From a checkpoint of a small transformer trained on Wikipedia: 12 heads of 32 (4 for keys and values), 4954 steps.
Each number is 500 + 50 x the weight over its row's rms, rounded and kept within 0 to 999. Layers, rows and columns count from 0. Numbers have three digits each. The size before them is the row's rms in percent of the matrix's.

# q: layer 4 attention query, 384x192, rms 0.224, rows 63,95, columns 0-191
# k: layer 4 attention key, 128x192, rms 0.213, rows 31, columns 0-191
# v: layer 4 attention value, 128x192, rms 0.222, rows 0-17, columns 0-191
# o: layer 4 attention output (transposed), 384x192, rms 0.226, rows 0-16,32-48,64-80, columns 0-191
q63 085:499489436520480526535609544445471490502524517523497372542461517419567526529528500525521400518491478627376481525559519557452488482563533561450593449552592490467512510513395511466484487526500574562435574505550559481530525566469581557489477447427499570493477524472378488472538576446544501535459434406460559482515492450572410546467463427434546493526524440555530406542527516495472397508494521568512531500563489619456517459493489485471520482568443492539436420517499470440544522586538494485463507462516423469504459478441515569445619563495434467532591456513587516457477581475518550480
q95 102:433458506485442536568579501537543421559368557374467429430447457495509536531498547559451524440524605529469528455464501472509475458500478539531478508444514446453552474532509480460559527490549555512489491605537405454501443416424459458453532469440469506519547535527470566558497492486504425500473511514537524463500511477432486491614412539502529546599489511459474564545477535610416567515507476491499498501545491484424531485514508558475525453495389470466506542523534549497584472477409440485352543517484452538483513555484513532519558488374486373415605493456455571550462551442516618505
k31 115:480441516422518511473470632497560489519485552497471571470474553530472422529460464607470464454555571503531435472401486503492450526490523551628535504436488481437473468561418495401531555457449475488494456520497394415506583494444572534488550450435408562560481471546554478490560514590489492563429500429485528517488465458563483395656578497571497476487484423547643562515505588514466505516494464502463436418457537448554474462391513508548492515543458470517528582474544505524563476482543418501448454486423483504507432551447501446437436463558487489513586483490436467478528500470511542534
v0 104:592526508547405545523537484518451532578484516458433496557527482449556460472558537504485508449455397528404447500472484509385482512441480497496479537418495513546515545525419508439469457498512402528465454529460561463431512417524489519465502414562606516530410445498516516480473602515489436459559510589473490542411538459521511533571531457453562477538479538447464449532445429622492538492538468495568472551463452489493516463543499483550479460514583485432547521596497479529537564520474479449549431496592483426517440541602484491473374535430427464563512623443615501457555516614498561482
o0 103:503526494512514466481540521489450516524500501499479512555527547488490467431538445480468455556563410497537518476354451480484386492485544533488384574466455610525475500489403515570610509452565584593538654435457504481461480518567402460542477560525427534446521605404357473480538441469482587384486453590498531523494509506408478485389507475551516488491479504447489431432504545459516503523596463495543538422436483493435453483525476410479533504471501489513476529486421535430463485469475545591510494484489490467473513468505529518523456572414533514514518516466534416499521523410443568478
o32 108:480535426461543541448461512492542411413498483479598491483523505460467421524472546533573502496511530507551507550528595546492510484488485535624529457554504391477460543441526533527501522517474480454516525450547470497555467515531499532506545482410513598549590513526428499502476543482502496552467562477638445512615436487486586511496485496529421503576472480550468543427575653398475585539463578553489488534541609501517415406527458521557531500510467505566439529466529519473482526596553546530507478503495554519483508444467488403373538409571488501540506474496420492466553467464618405463
o64 093:566443596509508478472503487466512530481460498493495584485520536502459489376542490461526504356508497458436587427547411473490489475504447424531539482528607546459505565462440474507430528484527524398504514462599493455524511462432437492439478459465539472525425532571457493559488465524505490485515520548429477441452474533558456561537521566536457597504458547551569472566407513492491529516442458467458507463458490485468436408455490532499463439480405468384449500456480452623553482441486449576517542556420564499526544578478500467552530326617594473469508468504452591556455492478509484514
v1 105:495501437441510518500547470528431422526443574571465480533453531460518477443492520455605437611490512458439485501431458457471413506463503401427512474478548517476554632543466508550582491545509494502509567451489570565497422577443466542492509553467475471475399570528494488486494513483624510512439578507547499480595480420474442527455513518542442501491414525478493546555549439450499515434457538568550587416557406574463615445485508567454506461580455477501586500542486397571564473506523534525522534499488485514488555419532487534460470461454569482462490511424418614521493530466514369494
o1 111:478546498564539517490476481526474456524564586416422478495484484507546521588527442477540457515434488550461428563463538472409462565496458506491556479558506401418443547479489572576489510458490664477572484432429541405452462512491563503434578428577476523513596445534475529461508490516544425552461481431466538436494531458514543438429466558462577495556540518518476550471534464450447474530430566537588497480506496507572514501431462457393464504442556527528486544442509446542499481473569480483512478512493579509508447438492582493411500458459539520497576478431499461554502704478577429537
o33 102:511440541560430473473503530418546594499538472524467470472595431511463483498551484531451516480553533574606584475580470521461613509531521485543444536494509545575518497347499480520449529480402521502446495523503421473530610512427483488486425515505589474467511401539495499496499509511489519595550481500469498538458554549465391567566510437534586512388510509430475473506566542529458551518604489501496413567430513561507425524420578534539441449461527453434468435590493550474479534497524487483412527429527518525435500569562463519498406496555473429441421504518436543505478454524390540537
o65 101:526531448463495486533451548471434501395554477467553530482484536486590520493581533537494548477594558515443544543419425508521554444439506493505565426419398484443404475565512529508500460543544533433475520530497468472463481451592478532575548580438424461573426540476547576401622502448500430391536452470461535473559581531540550435526544406473372500464538521552508465509421506553574468536498461443496452426463479522498576524574518508499482466521447444491488526515484571467501457637493536524502496449474468460480458502447431478444585591509459486530471449508512381583442480499534535469
v2 114:465426469433593471411448438455409463516468412516400455453484505445549518451508518548575494484544489453428435477455496449564416568537449500595431511586472437516515489475525507542607466539495529464503465535495563533508489532503507496436570567516496528426538450582552498508633485536580516476492595463502409553456506552530493437593526421480516487459542544494436494517496486580405529549445471476552565565505508566502499531466483623393565469442601543472483524530494547444539491635519483479472485485574547498464518459440420468561427443516456503523448522487503420477466506500510614539
o2 109:520510498504480546489509462395458533498589519501511473510445494539438512514413572447473512655568421429445500498527502514485456463608500551520470503570574481567513517453383548514508356548455498507590481526466524550528562545527479471471569430443627530482554531531527499463525534403551572517598477533523451425452498466496639477455554498526511470489559548439524402516463451523540498435544606452491499506504457466512523469477494551451542495535487553489507670539445537475488481555545504420464473535585471530555555466514459453406526562404565503473492514551517501476562544496512563462
o34 114:484513469486545591497470571436556531526457555494514475523528527505463464513484505584419533454443433501504500491502478568473585443524466561504452538410499440423513473510440513413416526522673521489523445513645486495400452447529494491545494509547530565514498519422419455486478513478422507466524439631555618546465562505521493606387476519540511559455501476507533494438494558534451472455463527509519463464471435487477504525532489461576520489537398411578527410442505450490501547516527492580555498526446453529468494420447513498470556463614584451554497502381472499487415502447430440486
o66 104:443498422503479398459488539558462513466503430482519520505491411446595521550488517435447554553552566570527385542444490459531475515394512468508494493430443496442524515516567434458472529446506525521436491460482473457520547520489564460570555548559453429526517459486563479526418475542523566569339528450451456475472444511433514366511505492490567511445495528406552556584597451366607510496585430451462538444544581561498506450514513453520495478510509454491474495467517504486525516418473482502437520507551503471481486451399504487411435476440422527416534561552566460549597451455478480474
v3 102:391430524507489496609456538407526618509481575576434477580492420453437444384512524516530504374516516560474512520508494428496588479598521556451564549572532580523421450501539489535482441529474529504426453492539475458561423567501582495451485525478544455503469486512553491431509467502625465505435465536467452580533483495528454469542459476519463416392489477450491511537416495542491466562480609499557527416425468448526571518501532540533522510507520451456391437489510465487548478522509482585517498483415476464379491569506517556451537438555508420425483548437498511453447492543441531524
o3 110:605448564547478523566541512489548471505465596564502486533452501432481491434421494599440479478455482492474503424538587527560550429460534510400614422559491527479514519435356468537479456539451586555490528507488464470479445487509534467490500520546474470477466560483517522383475515487418434523413504421411561460497503482629490479603533511536504544466487519555548497564465516532532530497478513458438494432495447519437584446495560489437428554605526491429545532477446465606484452475523564523541636506445445446492438532511563472425475485462497454427578395523463536440486514523471504472
o35 101:525499510431463441433521492570541395533505435429598489385456456581468580520492518471540576574493564489486510522517476459483454454499497448623412499544520557506487485519547517513518510452523451487638478418546452481536490571502431547449485470479505507511548462510513506589548491451457543365563551544470537490372484464390485493449547473432528487550555400534473496518500504525527485471501445460449472539633558465500469486588491553574437469521451509552494531464441523482509509450495504437466515452545570482457541460589417471565443476470545588567454493493568351507478448479449436469
o67 096:525563457518501534429434411473459530470494502507495484457609561510436405443477530417479483467460502484571529488446527502418438572525440537521497531494445543631462657419495475494490494451544491405508526529495513567408544497517466487528546570582448517546561493516476443472440582442501522580530488396553488519524472545571554443486532525544497486474502525394451535569559483459487530496537487472406554479445494523516482449461459500528652468571533517510462510530473475558503505554600457411558415473380491510597521465444457530475526487573416442473536599495589510537453490453542486476
v4 098:458516465478474501505552493478519516512476568508461493482539506573523480604457478527434502439523567445547476479443517544487428523505487558422614507539440548585530565494575570508487442418470483599506538400481525427485497486461523597402465482504584469428400509457478361471538435505589455422479532537605579541479538479421551455476509473459564455512501525418545596498504352511542627512538446526560463584514406458490475457555531505521566404499465448512514459471491565432520529464504512473496478580379477525530493533497474482492520480485465531483508542468554532585596435526530484506
o4 103:473569482501502534463567528405474496533441514496586524512501496534459547514510487501481449500505427430510544471539457516482522563437469447501518565511468500496473589521573499517477601614491447516543564455559468556548489480543546540457413521458543518454414504502522500534571505569502487449570526501376458354484543518435537507503474476463458503501518538513529458470522413560500512617502481523589444414564528532409535546507562480409600365445494454519601449445559566458480572570443540523500526451481410491442555570505595573453519508505495526559630596483572485558538472456496542486
o36 105:511480541457504536477377433487595513397552543422436522460398529485513478489514495550492530589437552506482488532457469344555507513431550360483534592491492507486411537473423559439548405481488474489534504598454547588571453552512494503456555533557493476534566478522535576459475569568457517539565461468468451503498464469500459475505465470480458512528481507437499475504560574515497559573469557491401566572451583529516559447528453483624447528507607480469485506522486494460473573407560450568555565439514534461498494447436457511525428465585515483404460528445495494469496525491476402494
o68 098:577472494566478377573487487588403550576588456553488457417464477403577523531622570438516485512544483537555508578459478560494519583568551517544445408524501449531484546503530460501463477428602577415516467482456438503446465501584475469595517458526428487540435513465446465526523501439552505517476469487535532565478503538433458469506517519473464596433546563522511515501460508448515415491440529478460442503620465519646534459467542559565382507527484534541512540630480480494484403515495505471431484527481520480511451539533499498511501520517553523565488470549430533466489433560587559440
v5 102:527486477425463518560489475444499552477451468509514512453508594442626480536505492400450490364489544523497522465417538526494568540606545523491628436492563519476521469524492528513443499514475474442480667539446562606498500465518491585522543506498516447480427521533440502495525397518501455430540421525468412463411500469446467510487552413531525517473538407552519444499504516400502504489436397468468517582511515543542541558520509599425442481523532517488442462550507470505571509402496486495433423545454485518445541520473596537553595435474484553408539553522555506554467575553493495448
o5 109:486439535491464478486459440461513582451545541497444487456416503522498412434513554554456559546429491602458520494633398586420465481477495505440642518534500505450570526468468549514480521512540524607473504544452479486492517595492550550501499552498509619532468541480406521504602469486577579460514502442557450566511477598469444548497536504506563479529567539491518539501504546578524507480455519557498470492530426514391513445429502516475579386555468508549524435422498404522689470526528401452450502530422488517474498520456504527497484488527460458482548465526523500525507555458453568438
o37 096:543461461491469541562479462460369357624522553491551530561498472467503479374454491527551493544508462563494458500542506496516517475486438435529431532563576504557452530513449537478515520485532543547455466428442498426488453540549434567581574416494407413456476504560566443508452492484571480543574478526529522463593516449542548502519457533499436489484542493451448476517456546546526547453565481537436482509494445493507418484575537469520508602470450409508515523545511519592403596586523548533540550558532501446466435357454503514538457468553378531486479478551389434521510499561522496513
o69 095:436529517601606462551628538519478551465480426488496457503519517539491516534518386509613527463581523435465467442424474425482464517448518520428498564472452434631461532401542432480465505474462493502542473483465483650437487478573482500488509448459533494492564386429506517459527586486416476542471541499441552507487534490461509504454341492531464541517481493533549547496560463543513451571454491513496440479555470462523426550419488538447492526499512556583585501526537618519463491518439520509516401492498481560542444524516485513411556570392523550532483462551589548463480444524439502506
v6 097:481496439486339441491425465511520502466490468511523451380527527524527396504518509554497574489464563512496574495463504408424489549486531609471514439473543478563524482488438495495489556533543486464412450585476458521568519418505551533525495504488452440488547462464520434525565478510407443592514533445616539466520533426541436606452491511507429568431609497439487515558538380467552511551585450518557527548449499474428558488481471543572524548553514514520459537395531460528456491515552422475356493454536506487537522548510388525571437509497489510519527524423572463458450481557495465544
o6 104:599448434479571454486499514501492453555468473497526534517536492482564393459526493637416552475550491541516523521504510504479465626559527545609495452516499420437504499481460505480477413575496476423450464619462467582507475455433502407493415501515489458445446432520557399461487550529532554572473541549491502444503445459565465554515547482583502485526484448476517539500404485612613525521498471459477466518489463568423492472425406505537571460414484476502454570467593528490509493574427451509456580594474513561478541634558476523461462458491503543520455483486494497536566457438517596510
o38 111:386464467469600529613445488463519510513441478498537504511551498482510567474456514438448488477527417413583447492493458412631488440481557526501559507509487527469374434411516478476503517531507560510533578482513526431480583541448531536464560425532482537540600518439448516587484518468533537403533444497436426544518522557457491506518440511451508502439537500479445467454578513543452505469459488539574469485438571539517515523478531525515467486453548509387384431561419582396493554508490511530423535524522485511496412475410576417516520563428491533443482478547441486518536444440561565385
o70 087:521532487458482598366510521563451537517546543438495488489389568563480509551562490498516547535487604552431433413484475511479529486565529412500423628417468390500532491508556529548555395495530532499570510477583485528499524587583467516545521488459478527485476558462566550479642465544547450543429473528536450425497510535455531442494551525539438482477470526482450504584466514416514496492532514498551523420545544416515475513523517567505492481534441530561546548418504371542425444488633570485624520455503523433472500476559502545435504501507478527532586509457471522443461563524463491465
v7 107:480512507548393527499441551448422482458498579573561394537485560507526417556501545466551430449472515517456503430531504488494474542585637528513459510496469457494306482499456493387530473468525543461490488505458506478465459517490455486586522544506533486518523476493451471448492479554594551515471566499565422458569537538510480532538451535480560416494548432444448593445557473557483388539587493555506552586492493572640521485441448513568510484601436487464508480429449456525516443468547434529573551380438440476512557515464507541502471537499529537424537521506531530438497491441558538497
o7 102:489449499470496440492467533516498452511396509515478610559504437491501428493456499595508399483510456502586481504546477457492481530460547410546542594519526501500374509538521532457504461550491532519502475490530476498527548512496445416603434541534549453544526485505559464402534456485508552521572462516496521583462536455531493541439410547564562480574524533563398488543561563546456469571444509419561461541551498461513567545518426540539557511459606496504511475494535496457491431518555387544619400414465514463566362572523433532480466569479483410538479514484596599455508550498517564543
o39 106:478543502512598428473438457559543569513511407492537512524574455547549581482457466520498604566549503525482530457548436506577520495485373517504539531499486539613614518428527497557548615473462392610555497559470535467516518476425563530423482499539573509463443475428481466543592523457480499482379506549427515547451578515459523541462514430574449529446509500496522414606482487469487521453432532554430505440453537452390475529506519457488505440429484502545492531544442449590503564518433488517452500626491429519427602495541488458502489453515538450489479498487533452487486533416485449470
o71 106:512567408538509589486541464446553558498566534514507442355464492457469435427546517451455465466461524602505497497446563471407476487527539477447507496558413511547506533507473491567443423536505455441510476451519568491559470458575392545497585458554457558434495509586480512443433439579474497540572520467526518491448396560545533427463543473534432536485525559500482502520439557524504475468530550599514516464525451537535488491519505512455487514571627476574499561493591694498468501609551519502491537522498476594495426481461452538473557483496465608505462528520489526451518450554592534546
v8 109:507497605503480442423573489607508503411465458432491492470560556502452549429423420484534481540517528413420518505511465438582442430546537516496360517472445495529446481602471618433564429549459461435433464425497517565528491524523522487484502496542461536514472584532474502554528436543453479511554506421434468514551537522470534479516612531495471466486558530537540476429603438505474578559430453465500513476470567508546543535544518548473566423528537447469437444524440467503499470534541446518455568528527575517468486470487494516457601516338482411460516429519479565445458442561548533577
o8 108:555548494488557525475514526489448563494455555473455514385578492538505558607471542596474484505491453540340471399408447483514473569617473458481547521498543499451527508474516426517545420493454427489517451563490559534524515575442579483524489615541446460548394496555512524580519547536550493513520552496516481472470494421447524542462561463561508378524433461523537544568547443576441509385521470466546557482453477478561437439510453559489490489593456490458349484597540501565548490474430468541518449471527534537509531517473418426510544539498495499440523412520549507541496541488511496566
o40 098:448536495572448488493427491455504456527503499494568597460522534460487468559529551492548515471448553493465486544565593533443527579460529454470627521524603484536506472444442534456512470556603522498534593553462516391506561500469452532500470552504474551501458447540475470507548523433562609535427506567560508515496419487464440465496448554552552495440487431441562533562427574502553462465516462469498469570589528633500520522517529480529431455480472481514480482414524593402472525470558550498544555523444462498506525455506432475504399325599590546549496529497477480497476437465405460439
o72 098:523538487513484471483492459457462518450538527513603441471390550421486527412466540445432504464469485510579517544457496512540545433446554492521409419471575498532464421473499477532461611555495635496465495422542546410498459513469546498505586452427572446493553547454504504435413573506418429429533430495493441539450479485504519490595487512404487548508536471435500436490507524447485532602541504565418535583452567493387494404527463419466488593505418538547557500553461433524462458500502541534413551533465516543577518517440571455448473493450525450533455492536472558544480441585530576503
v9 107:471489418452538511504471498453505508524451511502534554539513531475459496597527509576503463485535414523449468512467540542494531517512561460448560516520615489454555603543445462566546515459590480531546494488521547535395539520495491491356507519409525541457556506530413535501534486631442439574513407406511509546535544519459530474496464487458517502448553518597470460535537452503462563454525505453455424515456413439488503503603504560427384462481466502520464543581473415464603547422460522468560463529578501465518490454620428496498462526554553514367467472548586577444584475530499516458
o9 108:547483504526498629496529520476588458623508494482494521528606572541505462493576437447483505480446485564530437505484510534566493384396555546472484509445456508566440548490476564484464451484558569428583529539512456426454557428459487554469499474504474498545524473500463595512440418487479520464569509461480464519525520603460513550486478429594523407521541471520484538422466387528619513510447514358466502406539606483485571521495494495533584403486502458520509505441556430455429499486425503472520515532511461410472416446468597412532492520474538494494452500452485477486458474475507567400
o41 094:552443519464424480449408572529479539571508504520513481506522530522470556427423560505532555553412500425413460469492476519491501470532469557516561489560505529433440469487474465511505519532412492573447576471534443477569405547573437538611547475518515432466485505449474300437480475412500567457482496604539478410467524479518482520499542559532530543611419459426455508559450609492437503485541402548577465529451411598476488540479495472466535494487523566473486568520542482448549417455544507524464445561524530531438478550436511464450407469455452511548523551462506511502458452540415554523
o73 099:435607490445555449498475505460493494497458439494463514459492496508527421552390497464504445542495472484449544479503492537432438480565569499533440438441385488536524295504440482510453594508589575511427484499432508506562523525536542441475453502398477436536504405583569470476505584525546410499454566459477519482478423408455467425505471417409521468500520429534502559505515458533470503453525551493544509571451539465527429527446482509521452421507493479530524497491439570509492515561404487462495501464387501462489534533588555546481577502514539537561405458517469457517569578489547399562
v10 100:537470529543422606527391501500500493485506440459524489558523523438516485596479515491441450526494463480570462575399544494508490511419528651407540577427468378429430483487481510555507553499457555526514482521446461487478505548482502483546531477476556521388456580532579521535522539626621394498425504465482475488398470516550582443482557500554428536538475513541484540526564476553493490519478478506502528536451511467522561452522515513494364612524441525560502497449522505565544603621435505541505513500482483535432470491502554536505470604507477496463486556459460513411534513442442544564
o10 108:543537539480494451444446471489443506474383472493575432561564460416516471646509388517481579505511492557557514583493531413370445458414471636525474522484514450467518470479494460500569503434488402463547518541457417542482473476536502502524547496587546525503523547448493536469536511465562432531431461428435383461435488412448503499490560496512546570502471489501471520479479481446518526501524448510496565494546449436490574468486507498479345488505501384586537477405549436559472495547522463533536458501507496549486497541561544419481554500510527478527526501509542559414532519351560480460
o42 095:439532505549440405543481419462497488512574521479480525468525509538598499393627568416588526510540579533431520491432504502543560476555495333494459492546470510523574505430509508535465509519532603600434512561527568460502469512464463489483447575525521482530472477423519492496543517465424649415531490521532589492532496437468420533471541523497517512487430568550515514574469521507475469481466504482407533472502570553531460482571507485473627430456456474473413523489522472437439461528533555428513486617573484558504526552574481544425464540427558564529399498513524554534487512551511516464
o74 093:481474478504493485442537625545491425564406437567430515472587488500426581443426511546487528539414498504494470413568474535504466486555446523560410527566525417673453496527531557458434578452493485481495541432442458516464462473503467441499511456466445391568497526538477456515498485557421538541668532478546455533518444531472438463541455573513434449462490512453522513609521538473489490508528622483547466467515455585448497450461592487501501515480513536477482460558523445509519561441476557492412577434462542528523533448518532607522574461547473444478546542493489454453522476575437469505
v11 100:496564503546557488509450478571594572580460467478538558470503519415457440476511371434490481591492510441474541514409466506490460498512486542377424520416606424544523397475564480559509534499496489458502502502545529411444503525488432556485527467523585528601530539481451514526540525573500507454553497503597563506502474547512490513500428590482413481520528483460462545522490367491450505492491548485559542491426473442527478462507630469497516501562511454468438553494553543503545489413522542568560529398543522461555533538405460386526517535551460558461454479447543416619538541516583512533
o11 107:474473460492474544497594490494480557535514519516484539518490525509513571498471494600458453489515548533428438594428522413471476575524446539520446462504513523526524472525492511405468465367442502518497609547534505593495509454590457541480580475484540468493565510557493533480559417555473571485558441501441463450420502521491449470471438504448439563592560537505485433542526428410560465465517548445439524461487549583493585526489498446509493485511478453564511485525456466454543540438411474530562530585584548528616498547647487553536416479583505472516478619536467498532584400453564593467
o43 104:487459556541499521538544493425533524570486527514470518464516439567520515656483524452523498529464472478533472448589458483620493442451584398479573626484529540477400546551545498523439437499514538473556487458460433521496524538525526512392537501446495387426509394472469543502401499515508430563451517530478470513513578500522465506469440431476474471429459528537602504488544580513455553434550457683460542537548490528526502555539435493567405442460468574481517465505536539514474513531529482431547428483423558508489484385506568506549488439482484445586457454489536479481445454500441552478
o75 088:524547435465477499442424545499458393401428473535488499514435583574476444425441522440503544448434515512482486550494473508435550478477481525512482488500408482490490567511515468505578589572454452532383495485451506465586450486491520398540425458484493538559508538515556490545509546540517534410541479447430531508520450510534633528502512522591511505615381474572453505514547498489532544560469453427604483569423450440502477526433523500416484615414520546540559458501501369552481450498515557514467542519471494560474512545471542472510514491448482434478436488542551582515505551586506361501
v12 103:433555483417472552586484433511582469517428436408450450539525536393445521491570425435523482457432521576443491492408462465472483452524529505501436457470437455509481532494572521574469510452484467629474369478492481539480482491584481510506607451478574427554442463542513544471582504541495530452522507413520563513470529474486509487451576504505569555529560504474467529545412424441500460542523549481616432558429587501568479428515436405498462513452557519501505443446573601430505393516537500524581490531511525534504436581504445572471479445469442589554495493516504505448500496509558517439
o12 103:497496502457475533460429496523501519538499410508349481472491445493518509442471467546545547505519455528504443537494543507498478574447461478487351541482498582417480565556422438603467496491539522471484481534437590582387473410534413484604494584432558496490448536561539478490570447437475571520466504493491460516456592489531565558420472425667533539515536489443486505508550504553533593528573459430496468482564597482429527472499510422452399513528457497453600446480548535476523458489530463432502518558518473517521464560569434535508520584501533559507413503536525469509470430542483521460
o44 101:511463448560461487431511549376475526442537574518542542502442493553504439622537591528482423446529511478557517495518517416584468520471461459511575546488537469551549452464504441511507446519437503434505548479535459502449624491540429561444429443590516458494515500525502551455474532483435409502510452462524429458463434487510434512574471484391468515448473588574590477530472587531496465544466472530475511556447373448477456603544664545510570521488549547504497568489477433488411536502500444489348525487516536460480513431463556473484467503491503426483480494513503527503555558519402429515
o76 090:473477573512585475462469462538462456512542504601474528473536561405526543538477451461409561538441502428541561501535532599533573501509494521416583540551475509494398530500479472416501496574466506491510534479553498508516473449441596524489500543501465616498510569482387488540439512502489538534489507534468565461564520502511510478615493490430531493566458519462536494447476451445530530531451638490446592566549582478474505403499410429507577512566549503428543500600444495479522455449482474388470435505594474435519648454414578459515578501533533472482489458481461437481551477532565466547
v13 099:434481542489502468515488564577532441573530597485533503483464447392450559421433570480468598524489371463522472617532528560498537466519504498560545487506448486533410472575520458379534555509537470444552445558521399478493400482504405470449483548506527474519408553522508463530529478542392504395496518568572525498458474608489520621525465453462593440530554540513542481524478537514568514510493545479463494394525530459556467473493552533452502522497468501483578542445483473478479569553444476490488485524470410443528496558447444483482479443396461502495465500412464557576466537536563560609
o13 096:529555502408635519497549568529532499461543540518652492446400486533498528511483474434552391418519369531505499515468468561470479419622578407544537522468507521535537465500562425487486464552452507526503504490481506574512511556515516515440480472498585489518511579461498456538450553511531498575411513535470481538389534414482436526439480548455464480551490497455482483552528484511523554548493660512432492508469488481477490495464509540566490443531544447571529512497423481514423544549480476383493619436467465557557526439579491516524472546554507453516452520505514359518441546589539507543
o45 102:542454425568402490539423543425456542545449486463472477589567506506449515561565454507548465553563629480538477565516526486452562516451473514501505473480484424464480551477448514510656557443500577522472530491564518480551564500425518492540552409506509446562575459485519521422522452459515518543478469488454522538601488515592537397385545469468501524530470499543440445566530503512362524548545478509556491488455513537498563550511425487498487395497525533510575547546495594572425389492556601457547578579558471533480462488477522455535614497502512471547500481566534497590515476537476436492
o77 103:525460543511466605508575454589474457490564471517488596400527566483583491427548438532492519497450440515520548391514471461510402557554503506466453496614495542516576454416587512507510442516511534467492520483541485497470520466495506568592384528499431639500504517426424547479458500582465442427520490466510463530458459557635469594537439521462476544500464482420558506545509486528554476436510470552517514598487491458526516426423393478529500545453457481468444502533523463510531559440506525470530326474432545465501524548604523446498539467538504578533466534550442519436496534457525484509
v14 099:453481507537447509426502462499444479555498581473534528487606511545412519540543412514457429514487511503524504430378407508596472488423559548580565476485526472443465498495519414454441541440366583552429561416473467568490561486576498546538542553425546484481499494558445470389462520560517525599451459572500519535528447497491449524564569497551499601521464519518550544521495500465479544467441467440452544458458495524502536509537430535385507515553441536485512448548471557598498498508482513554555503531518491569458508571549443419559552485467532514522417546600453481413446467623490468440
o14 108:427492473502419520415449422535534572391437528470466576511496479516524431530453443524539475386508550528511492456515518434584552512420586518473510519463495426574457597371482553379544417433509545505449557530403561570508493444486528485462471421419464495493553505469538578517526497474499407526430450496485454590498455527452457565522482493579455494439531475414497461493541489549442514541418442549475524544493541575545518519448450548435515498486388427509492442434525534466562488492502435551490519338622509513508444520473512510522532453536440507530469437459540481449557448468519506511
o46 097:516507535439452472525533447469508473533517544523490486434452507427532495442490574620517506481601505432568539579507520444486418537439473502495484588567478467569485469548459441462502444575574507555549507557601530434491474477416531583575435451399508459483593489475580505507476544466581518463525531490568567419408504435425496477474505470439521575474528400424505526462556481528560406541525517509525393458538501437461518460512534470535549486509587510450482557470528544427469565492560472497455616603461461500572510534515364416468478507534577519485550445532480449598482528496436471475
o78 093:498536561529488394573523555495536520423483356599493464526564500459510566525580574453576514640457459564478467498523562532531453452400440416537468453523463534520454456478509453569496587568519508422514406456501473519483522512496449447520518476617598450567522489522496521548498455479428535506495485395389570545439508545523462505425544455491523464533467530569514549499480460522542532525526495424492598440459470512563492555436483524607496575445514478540445502523373436573514489513501486529502521568495592430536462554451535486535478567481421503527482518557522513384514559454522464498
v15 110:547505592461500555518551541474510532476559473419512482501452471468579482484506494525520505442475475533547453434453498582460627596464486496496445458504405489576472463535533559548466509466434453533581523533460559523553471440483503529550508452437433549619428492471442483390491436453605506490505448488498478487451481417577565427453498380535493477512531491425464592485575419518428532566518486454550545560445452518407576426512496429617534472512496493493438556439551334548482512454419479490503522542581530505525482532505534541490528534472517578499563492520501547486570610568497500464
o15 117:492455567517530535476502553430583594527493560484470382486439469439547471383554491472392466517454536535407551496499566563507478514521582552470426442497542506474468522520550536544483568568490463471497407459483440625495447463562444455590528494609453485454477486501534550455667435467522554481535541423466544462455516538531552508490516454445506517493569456510501555446570486483517510549513493447481411549517461424411485605558507476568502505455524496533454343383539468487577478476482555532544499482506467524467535544508466454509397489470540438546467531501487516538571539467594497487
o47 104:448593460514506508490528415532493492516563529523418546391536628549407521586436504498545511504466549456487526436445457447481480511499488506488510434419437411546520479356487440435478472492493560494466497519497541447424476597570457484435502522525513537447495520536474552634532563578457514501394493567502488506555509444476457589486462529536505505462411547510557479549396469413542553511457501492453529417523513538585443423447547534419494528493504464443525534479528573503455488474484431505531537557425507386501510513478451590496541489556422550506641452492485518582479407554498487476
o79 082:497483506406503565515479549465574516444527524461587565568435565498448446423549491532494510520519496570473490577486444490553462428447460369500476529582525505390510486509593496643578426549420491545547479528433431478376587500444515462445411520509483535493535563538463533464532608477488410582528465498434496537476502493451413438515558430503425512557497562512551449501534481490525509498484478481534507505483526583427441498556469597544478504514481519539474453454444544460518551451593425511467458496496522508477465412479569454502476459494614600548435543530524450530475454391470538552
v16 100:490511525436420463627517522557588473368523629506552534502521500539596532405473506508434503507539488440448475484443519512484476441474489444549410572529501484489584519498514478542574503556516519562534539503401485531676484477529575572514493466525548468528574511545396414541496511519530553431575468599442497399420540470543590483511462456540457513529530432466478487524443456452494502490480523519502413608483490474454468453548465493521550530600478572478461538468554503452446476512476458472557541504524409495460456528505426483488543477494440496446601413573461482524517492510507444392
o16 102:496422567412501493474525462486502371426459455491520572471525474478514374438522535505445556533515455436465487467473462489460576601494515502496515396517478522419498477472557490615532496536463532532526468420559472600479486443573480482496491591547541488531595525494438439401518451468480505522539548471452528458529454481559471496470407471477431393438503451540521415534457461512451540554533560524469512599532530507501495536475481471524513514517484499495466326484570573474533628411508542510469519524527491459525543512457458453487554451446479453498667393478598461453507480536518442484
o48 103:512560518508574543580454514484469488636542459422511402544508464451468499600504521441546464513452489495531464549603541484559482530536490555444499588450534451483507507467508450490461484539473513414490545572523483480421499451425496439565527476531435490388396552461549592394531471481458470599465452503503514462531537543459458472518547588459508558573477558548475531592515573509472557453530492504518469379502497479543505547416517560485467484383518531510565509557505450494507372406552463458466534518503502551471533468549632478511426572594547533499474513554466486402499512496542528607
o80 098:500465490563383510431533526534476481435373541578421568504509533509449569525480423503509413474573526535547506463497486465514492445401569466509552502521433449588493434419460501584437555490596587565435479482406433578499504563408434510457432607449608401565526442439533540595511541537587502404432505486450486503486525512522523557454542509507537480494512460505606555447546448528525488455484443488436539533547543584528465498543500431455533464485495488492531583519454509528483503522448563497490390427436596531528540509521482518525484510551482421530504493424434523539448541501471541516
v17 104:472529522446540494573537486599548496436473470535573498624524506518466532489507444684492476455503498571389441540475434391429450506486516469525499504508548482517491433438487526434535497407504583533519558443511484499524479545476522515521439535570502482558519529447477533556443535467457546523483538539540466492478461507471512494535485457529492590567472509477437521416461460477516429528478473474524542476467484504458540506440440471575551518541481522543507445503577516536461543515539502522410482643498421492459440492415635443511448595564580476469420516433488641444498571528618584582